Weights of a small GPT-style language model, trained from scratch on English Wikipedia.
Size: 8 layers, width 384, 12 heads of 32, MLP 1536 tanh GELU, vocabulary 2048, 15.2M parameters.
Architecture: learned positions, tied embeddings.
Training: a variant of Muon for these matrices, 643M tokens, 9815 steps.
Each number is 128 + 24 x the weight over its row's rms, rounded and kept within 0 to 255. Layers, rows and columns count from 0. Numbers have three digits each. The size before them is the row's rms in percent of the matrix's.

# q: layer 2 attention query, 384x384, rms 0.0766, rows 200-236, columns 96-191
# k: layer 2 attention key, 384x384, rms 0.0721, rows 200-236, columns 96-191
# v: layer 2 attention value, 384x384, rms 0.0641, rows 192-223, columns 96-191
# o: layer 2 attention output (transposed), 384x384, rms 0.159, rows 192-223, columns 96-191
q200 102:110145092105119123130113105137119167138162131131111132117087113167141120101092110139130171128069131099098119117135143118170126134076156102137097102142178131117164067129100156117116124141120133128081114110143154155111105109148102142128102101100158095135131115146087103131130149133089139176
k200 098:157131107112114126117096108142127104165121104142111132116123136119144117158132146096172118108093171108131143162110138128151123101152175102079153136118120170162100074084105115129123137132155132137103110129142121107116106114122118160155071136151123139127153133144184092131152113169106134124
q201 101:101143080139143180164147124155148145084114083146140053112146089110107101140126155093117100140118157067086103130143124108154134119116102134109138107088140139126137125182115163145115117113159111152115129117123098104147124119126165118128112137126078113135142162114127145106099135098118142092
k201 101:118159144133168124131168140122146154151135158137090124158114115166097120092119134137141127107131143159113138091130134133132135143107115159091143142169133123147117081164133086104091149151114124139099157115133126160163103141118118119083121133094119142116119135164122092122151160157127159115
q202 104:118094132124105124125152123116144130120142142125141100126123107124075137102087141136125134147113139114126131102100098126108155109118165117146104109152161133139142107139126118131127138117113156088128096149090156149176142078133116110095124106127141117089175119159178098162096126147114134124
k202 103:115165128131113158154136131120136098126130127129152112103132159089146145085105132173121110104140095155152148137165041140093102110144134098104160163074100130091144111140144138174106093143084139151112141152171100133095094113154132174128130155104113134122141156139141120131131169136135139178
q203 104:102125123177133187111091103106151140103146139143132128149094154130131131119129118113167149172092097130127130145153142123143140106142162167142162111123130158114166117143102105078102144164154118119132092161168113128173132147132115154115121169134139134118086140105106124123122119147100119177
k203 101:143096086134121119105147138143150117129109118132139112085155136108123151168142135148122108110159157151141130123090150107091073146106126188102158173165107164078118102144148129152086120113133082131133150140110110135099138143082118150146103107113128162141166070141136161117137148146119120118
q204 097:138121089154158117111160147097126095107134123136106145140145116146138123136082152148140118099109149129093146141136152108135136114129085157162140137099094097142146115101142085096154120148138166159117106164148133074128127150136102115127118093158155149121091130138153126100163101148120148128
k204 101:132141163159164113123135155141155122084110147141113095120130127140087183087112106073139087128103149119126116153108134079089097135136126137096139141154131166119138123167138134157104115132119111115108106144099115149167171101117104141109103133155092160115123135134110122149125140116095109133
q205 101:139142111122102147138165077129093161143125112151130127100158143136115125126137131131082136142133152126102164097142108115128102129110163128125102127105166102149116173088107113131125120129165138134100138145119166153127169139150116076135158138128126162163117124082142092132108136134097150130
k205 104:107177184107153106161127133180130115115105128180117113145137153139129138124116128119139141113157112163199110109157104099132138141128066123154115106148119088116164088132137140158157132091145157159123172101110153153168117115132137183124141115134138107178088136116144112138120127127147145140
q206 099:115100182106138139150121142128110113123104158145111131067130174080120135108127130121171109103119124139173099164124134156160089075154113153151177098144154143151147105156150139140127110078141101153101105150151148124130099146107153196113160142121148157086093124130105133114129086130130149144
k206 102:133098138126123125116159144123160182113133142142143121119117137115133125157145153142123145107094169130101124154107148142098114134135124169118132091121106062129139127114100135139174099167155110110132138168167110118139085117177138127118129120140067129071128128103107183129146140140142113117
q207 098:113147115112164146120139153114095153157147142167120100128094099131148127116137135137100135142148099117137162144062130166113123143133158123170134106111149163192100139121127148126137114122110124117123115116125133110132115122158123166122145088151120124153115136126124104085106111110131061106
k207 105:119101137135096153095102106100104067111098131189126073145103156145149093133112143128132139130115190120117125156124156118133119149157109124132131141122120127139102146131114145129106129110146088140101140114130123128109115114101124164121141094152145139132146155084082164101124142176131110139
q208 102:153153090135110126126118140101104151064114127110125141129107139156129091177171135112129149078090084120129116095087161187101124151143157130113186097129135113155138111099138158166110114130135132131103145146156126121131185116118123156120057126089111140115136088140138141139107083109119153118
k208 102:105092108087080106115130114141120141133121136139101162106130109144117152111134105111131162104119175105118131133146135112152140112112142120121103094127130129122105132118113112119121144094158129119085132124141141110139128128158116169153147113175117092094146132132147138127113181139108147110
q209 095:120112128124095126139124158109139111147096102065099076146120101129135096168160117148158144101157089115094139137122132100123110121123142130092109127112060106178129113128124111097160125110141077100136102173106113121098109101158129106140116090160185132132166149121155158110115111085111130139
k209 097:133116147144169120117096153121165177136140082122138126119077122153135124094097104145127151114127087157050117095123145124122080102131118120174142086153140130142152095120130117155126153097111180139112113105130098131101140154106166153114123127155126096115155195131115139100131114156118118150
q210 100:122098155105173155139119153104116165122130103155071089151130119157106103110142139104164137126182136107113121139135093128151148149136107108102158127140134140128167153153141072106140135092164130121128142155136127107101139090148123125177117102182152105164136132175085132117169128145137137144
k210 106:159145108079133146119114135122134115096153140126089132149108100109116078125111107096094083152127138150113141131134101101153093154125164145115100132092118134064157152132109141177144171128115077166141178089108099181134126143116093117140128128089161130096153162109144093132124162122108167129
q211 100:126110158160182138111155186138087148093121120166132128148154148107165141131141127106103124130137168123145119108132164128066087092117127150131157134117110143105115151114165139126203112148142130107112137122136140164129123108135085102152125163127109087121137106088111123131118132127114109154
k211 106:110191135120164084105143142133137135090113127097099146145147132100047133144102120123129129135143101097158104084146141072142145138119072102116192115141156116135132163128117115143117162096170137118085149117141139151106114085132145165137108147092088126127131118129188114145113147148142132129
q212 097:135140124102155104148148084102126151135163117117149159112147139135095189156140146119128113106124089126161122096135151124147133093135101123090150141170161101120109129156095130089126153141132143142132145143145113088140147122127067130159149105130096098171123121134113102148166133156142124120
k212 104:113127182171111158131137118172135137160101133112129130108126117086103130085134121160122117137157173133150140162156124118140084153142064173143134092088141164157143096113099164137152133094127105143145071112149091143147110155147176177118129157141139108115056132117136166156112128119121135119
q213 100:172198096107133156156136157129103139135129149137103092109147118147123154105132119150139118112137128139102123113157138124121160087115119126102122115114109093173117170116131115157108115156115138140116168137134156136170149122110125149109103141110119134134165131126178128157128128144142127163
k213 099:120108106130165167131163104147140080074137116121156124105117108085104130142111151094124074118110172150147140115120111141108131156128123130115163089154114077156170115154145136139133144137115106116123130113129125137121106100150158107083132157143111092117105134156136138114102142108125148139
q214 100:141145147134109121150110122111144131108115107143125115145156120158131109129101096101126135170124134125132131117121126126128130151138134131149075153166141140134121152150162118078104125118132153170121102116130132153099140155094141129114155101114139163124122159152137108162146101153162108112
k214 102:149104079124094131133124107146121118168114111147134134086186168140114124156165131130101107103129119150114101153138107123117139115121151115146129130118166103078104144174135141122108135118136097144127143089111113108140097085113138149083109113124129127146133143149103155123109174114143172125
q215 095:131134123117108115108149184134136127098141110102098127115155137140164143144091105070123125089122141138073090150124148092110120120132121134150136127102127136145087153105147123154087145118088110169111093118150147092155165142164147140115144119100093133155114112125114123140133163114079127109
k215 098:094143151111146126129106141118153123138134153151133159155110132106094123131143142124117127113131108126119150114148113091159121128109134136138180158125179132114174132128112117107146056131146112131136102168088121171120142115117120170145126164129169150167114155169124187132107136159100151117
q216 103:146094129125110151121109112104121155109088129111079136152143107124155117130130136149154095121132119154123143116134149162135122100168075112099167129091094128154146114132117110157145124125116110099140109089162156057136142123153116152143127158166114079135109123148144150131137123101119133149
k216 098:138123118139124188144179141101126099117144120168091130107117115078140140120117144092145122135102114131148143120122139129157164150161131136144147087160153142119170150125129115132123114156180146111122129150130089145145137156113162123125126146092135161143120142118116076148115141123087147164
q217 100:113122128088154097154162088137135125126143127172118158172132133128173165163113108148142110142124120128121117167091115167151165121098124092145107083154140092158101149168143116137125152108165134107188113090109117151152149125124145137102097085111124135093145163131126144114162129119106126119
k217 106:126137121113148122130151138133109156133091180162178132143133168155134080081083147106132155120147149095140104101109094136114158139153089140161123161132154165149165135138161097130150144139112113111120155114112081154152068162090154171157115153107144135151099135102135080130144106124113154122
q218 099:157110120121126171131119168122138168166117108160140120176142120146088141107161107099126142152157112110132116136085075145170152113116145116158173143129104138125116181117094106165112120136150103110091101121157117113103095143174143123143163140080112087086113101110096124109124142122081150124
k218 103:146125143111106111097142122121126134128129148120150138108137096165159095154115152126121130124106150152139122180121101116152089136108133114124085111148141152158126116153162119075108124132116179156154136110085162140157089145095142101112135135119100122136164114132160130137096163161118108118
q219 097:140158109114113161109159135144117163126106168146105121135100119137134140159133162125110162128108112078137168082104154119088117151126121072133111133117098129145101137107135107100164153103138122192147120105120129192094150141124100124136110143142115131091124086150143162139114144167139133092
k219 098:110129134124122121112079101131087110114108121143124148151126139109119116118099154115134147087129128099151138152130156138122153174159092129136103134103151107071156175131134152095133154163134097117158131139127108115120109135114119110120142101106100100161133156108110122095158115130144110155
q220 097:173163089144140104109123123136170118144144118129107156104104125126123129121136132107120103108156108138109145147141096105103103127174073141172161116165192148109108154108125111100137138119119127143125106144154138157110067123085126098115111117118104155181129144128147132140100113123135113152
k220 100:106114123142141139145148134103141158111158136113144109148119126139155111170178107129111163094090116118161109091111127108165150129134103087109097139119120124165190153133143139138115140124135095139111122085129105121164146123166106159175168140110077168096113122119130166130165121105119120121
q221 098:093156118134099148169112110185124171157152118108136162143116108113120093166107119161115163144078157109145126180110095139133144146099126177147139108116140127113110137122124187176146135134162135157183139140057143144123138132132111097150149118167143128122144139188064125150114162120174131147
k221 101:112115140140110182158126109122171068146139132100159150116098075114088137099152122115129139115152157163107114125110095107140159156135122131134145135135091118101076125148101116091116147126090136154186115130118121139139107165166135139122138120114120119128122135150148182141139134122145099074
q222 103:174109123106111145137125084121095123152112139139186123124132129165136177123157109106086089090106149106087137119096089167126126108109131108145126143117136116141111140123111153092099142125106129089136121159147143180124122120114120121125124120189177118109108139113128171113129151130093147153
k222 104:123129128111103122103107143137147130110143103120172141138143124077110119161100136125105191123169096130181112114149134104118147145117151125127141134170130078097082147103096114110187123140126092144145159130102100112115123118118140104163185105150125130147094087130081123109127095136118118162
q223 102:142112118100079156119117109144109118133121126102160133070086144156168147136126076137118125143143179143108115175140125104118148110148141113122131125165126137127151135116127148108098159147115122143159126117114163136069167113187160139130174120132111134136120100101107114141161131110125118116
k223 101:119101115117144110093099154098155097128093116128171125135117115115112155141154179154138132122164120125119134127094163132138097149163131177107125175119104166117147155148146135108106120106124128109178141129156115112138145124108128121121119130192101117100127141176157137114143123133103100126
v192 100:110153099123140153150105150086117139132139089094089069154165141178123136135081116144139093102105121106088122138111132121098120084120192120135108112166158078143118153111134103105124126106124156115107137102168125096112157148161113104087137114092154145142129179133132168177143147118104106141
o192 106:133154149130155127105108168132110124084123123161151170132139124116141098097161148127131139135162072103125115104164117122113130115151073143102099132119106194115147134106149125140142154126139140151142097148143122170124143097147105137152117151123150129135129127126118089157133136137116128136
v193 102:139139117131129121126132131146163114132132092088095139117146140075107136109073140102131117150145148149138089186125119124121131113148129110106119131150114109116108107158128122110114142139149112128119080083140163152157120138136116108108094139132133126157119138122145141108142105124133082109
o193 102:134120118104126124147127103121089145129142157141156123125130151117174141135148121145094154157122159136128137073139100164155136112095141161140112111158152115122136180126126157147129101142094133086138151169148093126104103152129144129135151097148151106094109135142097113139138165090121171116
v194 102:129114141148121167128119072062096099144167143129093101142106135145086146139146141145137145135095123137118160095100101126124130161113102124129127072126110168108146112187130108114160135125121121137106125144148142138110113129109115102153136131126110087146096165103103160071103117144090143131
o194 104:125144118070145120152119162200137121136131123165147136122143123127159117138130144104127138120155112088136096169091133154088105101133100165155161149095179095167149138127143142121126129132124145118095104094146137124156144115113126187101105098140118143131104104138134113152115147140138071117
v195 099:116124106143129125136110122121128180103147093096123120116098169159136102140135144127104164109150146156118119102104134120159132131122144077139099179090121106134108125127170115138112080110102103105126108110146121137137122101077117091178093080137151157132155151153176067114148139118128152088
o195 105:147137144142109160102165133132128079168122152172137120163168124127124111128120129137137127131135105098133144091142128133128140094162115164090111113111141111139105147150128115086127119124138122148137134127105102137141150144163150132112180160124089106126105101079136139122091132145128150121
v196 102:117134131103105135120125186157161116119117106123144166168150095157161139136155146108087155100138126134128122119118119089153137135126128140121147165123142137143141098078135115165140157086137130130151171101143125128135154133159146095139123107121148113137092166174076144124147102158123104123
o196 107:146141152139191128093125103112128115123104078116142071086105123108102106123137097123123117175118113148111138118155114163114117083136137165147116121119092119113164136147162130170104130125123132098086131137115155124146130099157123143121105141116083087177159114114167146152102138097095097131
v197 099:084117130118141151140161142150065147142111136088099115116107141096073097109126132126139114150114122148086126152152187119111130153143127148093180127144126149166134158092124126156084087120108123125159135169123122065108153132139119157159116153168110148158103115131127113106135094118141120128
o197 109:128108153113145140122127069101164136113129098167124146130152153173146118166147138102116127109120106080097135124074134149128133111123134117138127111130126097094132086179133124131158159130144138161074106117154129162130122149073114093133116144105110120114143156131108128165096151103139145141
v198 105:127119124166117136133144126119100068121129165167090116133146128109094134118095129189113170142147100112140120128134106146120114118151150141081113111107138156143156136109116125113161160145115154121144149133164097134117117116119105111151099094129127050109113154133156135134132162150130167122
o198 115:109154144124116121116095111138134196092124122141120129110101153110168118124138127102163130079159146144140152071107150106147139170122106143167131139148125097145061152130156141151117158118136105158125135147172160139134137143146139177112155102093156186142131099109132118108159073093155120103
v199 109:116135155135090118105099118114154142137117155092113120135142119133138119121126116137134131150146135191137113129103122136128080110089117105115151101109136142128165144115140128142125099133133177088108124149159065093090118123090134121104147117110166166163117091127156186108121123131148155156
o199 115:136120153123140148132096136156116105127144080134144137135108133109108117150140156120106165109108122112119143107122144165102171130130120103109104104167119123104095099141118109114148139125159101157146107095094141167105155124203151117155119094122104124110129121164102137127115111082149114109
v200 102:135164115119103097112104147156110144157091075140114156087141132103105129115142124132140122103115117088118130105139110091105099120135160153126104136098145121137159103152114139089108099134132152097120142101096109125153138110138164081128125149108140088108124173139119114122165105157103135116
o200 110:126113153164115107123159093110185082100177135164102081152130118175130131136125136133112155127130128157177147173082090090156132131127114108119146101122186125080125143132124096128108135126095118163141148166170121154152114139153129153136141126147122166098110098147152126142172161129133148110
v201 099:142150153153139117127115142127151147119134108139162121150116150179137156142113110119121131127110149155165158143098141102110108221112125112139135100130136181098140119160148133099120128139044127157114118104106137112125134141159115118111143109130149145119186100127101143049119113126120101126
o201 108:117098086084132146119109113100125121122122120127113139085148088115164141103087172109152117110147138122144128146167085175180142096148159171113130117142097112148147112078159128158127101135134133114147107106142148123113125165145132169170140169106111110189106123129131101167142138136141121142
v202 095:118147137110168112095154080109125166172156151140095143126125089143107110121134138141109083133155143097131124104118116135147164090118087115158089097108128111162135131092163108123130140127147130117103140116072101100124140133130116153111141105144103131132112141137172157080133154152139146129
o202 103:109101123137104156124116141116145086115106125166128115131138127110146139104126172109160138137143089155123135150112134102098110176134144149073109198117129103110083156179090154150151100127110149143129142156159158134142099131114103127121101093144169121127130136109086120141130121126124121120
v203 100:105146100111151154131169132143153162133156093114147167103150137130131108078144135134175178134139177086162083127105125148171132132131094111126137111124127122098138142155120117106095125131099151113109141134084115158117157143092141103127113095115148129111159098066147095117101135107102112109
o203 104:096100169140143145137099162111103100121094154167081122128135130119121151144135119159137114122116094146103180106150161131109080093131118177100114149117104106138110114101142104148104130146130094147133122159142124090108123128172105120126137145150123128152154150135095108120114083146167144119
v204 096:105059141127157089126090154137139146140159121156148142078104155139106120129102114129126084181164191167135128146125130129137124139139103159098078134122173124147108142142134088120105144124151066125090162131135161117111083111145156113079153114149120098099132123074147131111152149136152133124
o204 102:129201106137116143107139128111094107112114139101096136121115128112145151127121211108133146091114109140127154122104151102115109127090177082128187076126127143104154117104106175088128084129099178116148107173107130136124122147140117115157124140130142139156128097184087115120113113153095169127
v205 097:114127175149132147158145098145163094129099135129110134146117092126153130100103114126106111160116112120137082146133154107159100113150157113117135118182127109153120125131152125149193110095082143115146112183140157131151111136120128156125080157112126152107103133111154133130146117106157132147
o205 103:179104103118139103123122154090099134112143141112176136108124126125128131154165090138172149089162137146176153116147095115106179132131150133117100103092091127129127142135135129058101138127165143128129114074097098172108100122141149119133157088167137103128120115085137120094109167117130132135
v206 101:155132073147121139109087125161135138065118135146130120084131085164108151106144134090108117185117133097086131156150135114134123094107136150120135154129153096101114099108084124158148149118103156136135127134106130133139133108138144150119139149103154116160151111108086124166174147134119130179
o206 107:080085140141142130112127110107128112173123123113094111136135152106164119123100113145152126080138133141137117144121143094146120155156113104144163159147100196118148155176147135093155129164140091139119127151093126083138101149123136117150116068105148155112128126144166131071109114099138127093
v207 107:161139121137142105133141174111120112136132137160114116120121091128140145128142131163106140104149131139131124131139141087120127103108114131135094133142107151169104136088126138099157113131128094138112133155162120117188108136118146128172109157115059141122142100090108079143138108174118137157
o207 111:122136147124104137156094087141130121095130116151132129127110132091149140110117093113085096153091083128139150107095121154145160150132112120104101144125120159119121122177102123125133154141151156114134138058130105132124102089145121109103154099153159145132126117204162162099122126098100086143
v208 101:103094134094129163133154068103129097092125160077163140137116113138086134136073147129124125115132082148173113105148190134113163132172140114109147116118124128092183166113120154104101090153168147163158102105106134128118106118124096158127126090109099128109143112152104125183122088140094104101
o208 108:143197122167136103112090146125149130175114127183107140135127136147115132147160104121130144105108144095122105131164109120131114139075179116136120127123167163187093092142132100141137138107116123107059189140122116155134106145116159132141127160172179114112120153136117160107121136113131132108
v209 100:133058189163145122112147098144128150128106102144118124135119150119139147148112111106149134143133142142140055123134068141138168140079075126103131136149100123102099123165140168100173128134129105175127114133135100090121167115130130113136125147173130104114105137184086149126120114108130138156
o209 105:138143101103158135144136115087091104131144096119157144155116158091135113143097141127114129131160108102118151110081119138132089102151164131142131146153132130147136120114120102127115120094122122102126131131165124126113123137128110160119089145139158126161149145091147153124148167123143132113
v210 107:158133109095079130165137116132167065169112152098116123136089085103140104137124129144134110173123135171097109126110175128146113159137165109148156151113136130104169157123138133163114128115164091129124093129118149138116141124143134144152124086100166095165169143115132077100144124117133121083
o210 110:109139162146162109156134142146142146074146139116143145122139156124086188107142129140158138087136150097196144150120125144091116134146128143127130141125081133122124068132122146123106118140112136149159143148110153126113098143147135125118144179169119194123118109141090140117099152151079140132
v211 098:161157130127109123117120099094165132125115138111149100162133107140094126130139100117163176146112100137144134159129069125122117114114115106141107122117080135150098114149137101127104112119156107095110154130107148121120176137102149112164117092115201116093109142134055140102142136152166140148
o211 110:107141126148146109130173141140100128105143132135137091086113120129129154139079147158127111107163185100090117117134205100117158136104117121116161112114141151138150146112108127155141139133147104138111080143149112155101105142134115129125128139117106141148142104112161136166101094127105185140
v212 096:126160139079107127152142127116157178146141154133121131117105107163156150121167139139137114145131101153103126142136146158120095131127150094144123125162097086136133134082142123152161108134159102133132096115152103150097127125123118152078119167089114152130128148137113154160108133130150140106
o212 101:159121132157123133117114145168118105123144086159158102132136088118110094183076137080142138103136130127117122136102099094098168123115099112094138130102155093081126164133118107121118152134150155139161147134123139098161132136122136088182118103171118124106136135141136147112161132130141147115
v213 096:124130135139154116153075103076150118131108117148086161115153114113173107133118146109104154162114148098168092169125127082115092150146142127145155111144105093150132125097115121113074160079152117136144118149134084146158128140143129096165113167130141119117146109140145127129124119130114125157
o213 099:124125095122104166144150111150090103138126118118156094134127129144141095085132136154124120120131125139128158082156075143125185111141127136112112161151153154136095125179147128136159115109140152137128159120155140093134094127131099102112105102103129151155122119108130111110073116114139133168
v214 099:099128179110146113111123104134137112094145142113112133156121181170143143136122104095120116125120126121092141153164143115126122162159161118104119123146134131161090119116129148099110123132140139105138117132148135134133130155137114119109154094160137127126125126090099141146145130123117124131
o214 104:153145101151131104164156136110126137166088128137153116094112112120095151121120143153159112139133134157183122136085146165115143126121113107175133121151102127107119140156129140114132125133126136150154139079126123161108107124090094124127135183099123133129127141125136108103146156148156094139
v215 097:136076128135153113154116078108167100137127118102131172164129116147111100147158117113117106148107170145153111127162115134104116153109097096115123169091141137113156122150168142127111116139163087082143126105162139170095129127123130142123151168125095117134093116102154102063179124136123106107
o215 105:133130154121146092115149152150098131135148152171121082129132132085104123138143160128155104172143108095098160127092143168100099084159161150147124086131171122156124127117120105150139108132077166138141146127153111135131143098122123121096140106140150150126099154121092116151116085131131166144
v216 099:178141130093076128100165113119166088131210124139157104154170117127132147137170174153136090081141130109118158122122113127158102082145136113111112145141108134117161086138144125121175111158091137112133133108086123187143128121114125121091116169109174147105139120114147135115124115120196132157
o216 103:105106101162193148128087109129126155136090149132136161141145141108130118117099126071123180167134086131159119113109160103118146145128104163123109104155156161159109138036123132134083140125132136137120140136170165127129119132137137118144141094121115134119128115107104102154103161124101085104
v217 105:112106153136096151107152099144096121091109145141119176153109116157113110117169115093102122134149114123118166166107131151093110135143130123126135100135146101106117116103121137136126162143141133105134137131191112112166132123128092145136123119096154173142109179121104102138132132156128174100
o217 109:130150108128151135127082155100130122151131104106093058104105120080106103131106111128165133124147137136112131086186151103137108129144093135093112144130129119106089113142162106139143101110126131153119129157122141120096143123135159115105109139132109118149151119167179103121129105094162126099
v218 106:138170136122158110172106094130150160095128114140122159119121070131103084099099122104147135087148125148118091139119168149107082089127157125107100110122178118136148152183120169124102128142156114112107148119115116137155159139117106123111148103106111133111156104107146140118161141165105113170
o218 106:097121112136097112062140142136089109182125129141112105164122148078150183146123106175129095152111125088108192129127095145155146149159123116104156142146120134132088144092105136107145117092081133143147156080143148145094140100134119097110100107142132154137120144124107132159110096116125162097
v219 100:120125079156126169126112151088141152126132108099124126132130168167135128127159112136148130144134165105125110115132143107114137139123116110097160094152116140135116133147135158155109101166106124110113149128140083156143122159150173137142106077134097140112114099102119150109115119145167147174
o219 107:110122150156137148118100156130111100123123105142079098105127093095121136144110123097128137141116121126120132133143158140141109102106147152180118123128110134117108107135093102081139132153138116139119122140128131101133137107144123100116162159088146154110178148153137169139143120158128132135
v220 104:081189116104128160149147142100129118128135135114116123139141104110151052152162086157142159158104136143131076136129115103145129136166119135141088098127127128141111127106139110084142161126104110158118123154155137067128141125144111089176110144160162149124174121109127106107132140112108091117
o220 112:143081128136118112130138124122141126078132148103143161107144163093138172126094115146120115141137143122150136102117063165128138134086154103129134185153126139133138118133138121151128133108144143114151120106130140158122127109116139144098125145118093116111074111130156152131102118124125149103
v221 103:088107123099064074118112099119127109131135114135120116118139151164148142157101142133153129116160103173142148129114097084118146135119161118141115113100105127122081134151104140128128110097064125200102111132131134160151088115127095137102119097157094159123126155134114123154157130117134112148
o221 111:161158149146114172104118138151129124077112127141141112106162157091116151124120150143106154135085112189142130147169166182140109173126134142135092118122147166124157118105112124116112124134166136108139125108159138117100117169118160145145166122135153149120136107104139135097099118149173126124
v222 101:150116109145157124117077086145146105135139067133147134147105145122165117151131123093178156114125115131155105113145132138130114149144125132191126126100152127125117131154140124098109121115118134116174147117108163091181183118174154123113112148131097129142111125137104128115185146161157164118
o222 106:102081129142121123140166126108124138113086165106145108120120143151089142113105120157113099132171118105115133096128104143101111115148159121105134105124120107154144172087145138138160188131123156114084118153151134100097127128127100148152129157114130121135133105113142124138088129086093119140
v223 095:140177140094131114136089146167168098140095112141153116074138184138192094106106158141131125178076127146131137136145130121097124105105092145112070147114135107102136103111136133129096130069093137130124132115108106060119126139141097122137129121172118110180127111168116123125087123143096137164
o223 099:109114111155142116096143125101143140096124160116123172132074122158106111137166096127123136119162140105140104134075139165137119111130139132112156122175161130156127135136117114121133141198143141165164105161138140135118117126099108124143077114092129132098112139091123106111128163117177086135
q224 077:147112117151136168136141124122123146130187118185124104148119120156148148133121159128140156129172161128142138108156147072144134106152152130095076104156120119154146141140104129128115113151117129073125114140126165129094135108154098144125098134188088117089095164125120147099152133117101104116
k224 070:165096106113109136174107073164103148142136141102101112146171135133163078125111113125094097142141129106108104140119138126158140139149110122166120113145091119119106149138152118106136164111115108132106135104137126096112126139172110127129175127105080101137157164087115101109100189153124177114
q225 070:115094121131121129067075109115156130132147150124120150129160143119124116130152093136127115128125168122125132154112123115161100138123146116168088188100131188105131123115157154138116136140109107148113110087066136123138191168130115107116126097120136141142124147126131144098126136132129140141
k225 069:113097125141113132095122127135174145135114141121147175138163089108130114166164118128125150153157105121100094137146132153127162126078130138120120094136149145117100129138141182170140122122128131146170093109131128122132180138096136124168131144147148136129159131136113179131130089118139096132
q226 061:130162136096102114126099136113109109102117093118114155132166143107126142099123145141107137148146136150131121127134159143120113170077128138154167053108110107124092171144120142080139074164124131150134139142110130126134112129125137111123117111128123149130134112138140150085149097138127169187
k226 064:091157168115160177177086154128144122140145123093128137092116106148106149091145128112146117071134151149130164114116104145105145113117120164158121144111134110132143140142121138126128117129124118160156133113116130099157139112163172114131097113152100121129120109120124080097115113161201158114
q227 068:164129163168123102112077084126153075169109144162133144126115137163126098127157140111126132120137095076099121099158117073095132130171100144095144150147175122118124110105145110110129131180111125112150102091116138090126140134125149174149121114114162148108137126143130129117135183130134111148
k227 068:095100125134106126124141079135148077131123128090198107109117113141146144143099184054145110114140121094139101123104111143152147113190129105127119131154117120090100111085149155149132107136114122119163143101112173122119138107130124124180171139143104129113126132145104131120121110113137132106
q228 070:137111154114101111168109125149125115064114089130149134142088195109106125129102130134129157106152135114144124121133152162084104089093106135131114126160129099091091132114148114091196142143109115148081176126150152168139149154135153133148153129154111160136140098070140139093091111143107080123
k228 071:094144161096149124118075139177076109119127106121126123166124134143132157076124103104166103130144135119110121102112128129119134111130120153122135129145135124148138184139106161083075122143134136117097094114116140131130106120136140107129123121153118144116102153092132114099108144117103148124
q229 079:178116101124159156146124127132112137123144108140106132131180134082086092085142145091159159143126201090133154141139140134128111141143135108105139131067108084132100149079094120173103138171121158101125111111154137148122133132126130123089127134171129121121091168128105138151083116107114167135
k229 085:124104156154115185118116138134131130173121139084122171136162125128144143127113133125124099105125129153113160110151106133133160166106132145150156144117140161120131117099152100140138180146128109142141108103150102128128083113109092073114121083142143107109156164120112144143108158122135125105
q230 064:126083138101114127103131101117125185123117116121101130142129071147096083107152108101169134140094139114141140132110089111132133141101142086149124120111127207114117142147114124139107117135121138109122141155078122140127120115114116103113152148120122109131141149116105140124136114141124152124
k230 065:109124105207106156112127104137126145180119128121121153156149122118117108156140098189134149119142139184101170140124180135083109124082103169165079117136123153105135121156110166154148114103166099179124139168113131111139139138091102104151101131128152111144114135150101134136114130145138113118
q231 065:107099104135082145129131155122106124094151145100155122138145132105154196128135143151082134126127179159136114093129167144113109176111136111182133181126106146169174170119143159110132085141114141094135120136146144111137187143173137116102135155144105111108152122153112160098177143152169096118
k231 057:102107151089136116154139130094100152102135154094135121098152106179113150138164143139098120189131153157138112103168106126142118100141172112149128143103115145135094190134150134177167094150101134142152122117121121093148178096130171164115088132092110144133151102095125152093118136148146155125
q232 060:120147154116101150121129089117114152108161154113126103091155097169120093132108145125133123136131119141156118102135114111130161168136158140092097115144135118133114142086114162122141134126121137126104135135134107134096152110140089109140143132177143077141091135131136135154162154095119100103
k232 061:090118115159067136133133125116115127142130141140127167106154154176127101103099147094112110128130123135123141109111082137159175109164141107129136129135087123150122151120168122128144141126118085154092145133116146140129105094176123109116108153089112092140146106090112079181146117157121145134
q233 072:136132162105117088118102099154118136107143146086143129117145130092128092086117107160201126147125131123131140114122134156123147138077121141106125109100126139170109141124112115126114094139130137159091151151118105166147112143104112126137171111096125110139122124088147117114146102140137122128
k233 073:069167151151118156129108150119147087139130131137112163140124140108119153102125110121160127077113145179101198151103157130104129130139080159168111187139134151147195138141129127077136080147173102157083100147150123104134092107123138106097074111109134149128104120158109105145100110161137117101
q234 066:122133134134150120127148162132121142119130134131135136168103123123131160137142111171110103138089087118160131084103155127136165121127129147086147120121131128099150127152095128124148093093128129122106127137142092098134156091146137130133099152117095106124151177160126123122146148122114097173
k234 069:107137152142131143129131099082134086126132134089183152140125143117127126146107111120111111111100138166166123122137115111149151113118165133123123140106124123133115106106121098129100136118140125141117154202113130141121167148152105146151123105099141104129091139144122082081106146098126133119
q235 069:155126124144134155117105131144136130127129151139103165171171139108125103157161150122130146155114147134151151115138159133136137122162115145126094166123118134126142161140101166141119143105112096165139091091098124143133191130136148170119110092152130139102110149113095121133128149118106088169
k235 069:124125128186119157115126118125159099121126116123176161093121138098164114162126127141121138147097136132140096127144109123156175118102112143106121151172159118130111116142139145110096087110110103137150091178153167109094156151156096146161088125146101133142121134144113178129117150123141110113
q236 078:164134095121164158115062113151143115129159124134100097130145148036101178131112131159119120134103185118146133111167142125129087152138130087135114170126107110134135146126106163106132140142145112109153105107127112134165171106113174121127137086150124160098132104139101148126118120109113143142
k236 067:140151160127174117113143144173152149101106082077166127121116131107178138183072124116140149137103101141134122112131128101140149148097104160154144187153114161115134142102130119109163111132119124122149087149167127127160129134097166119169131107126080133105148103142149151132119134100131118121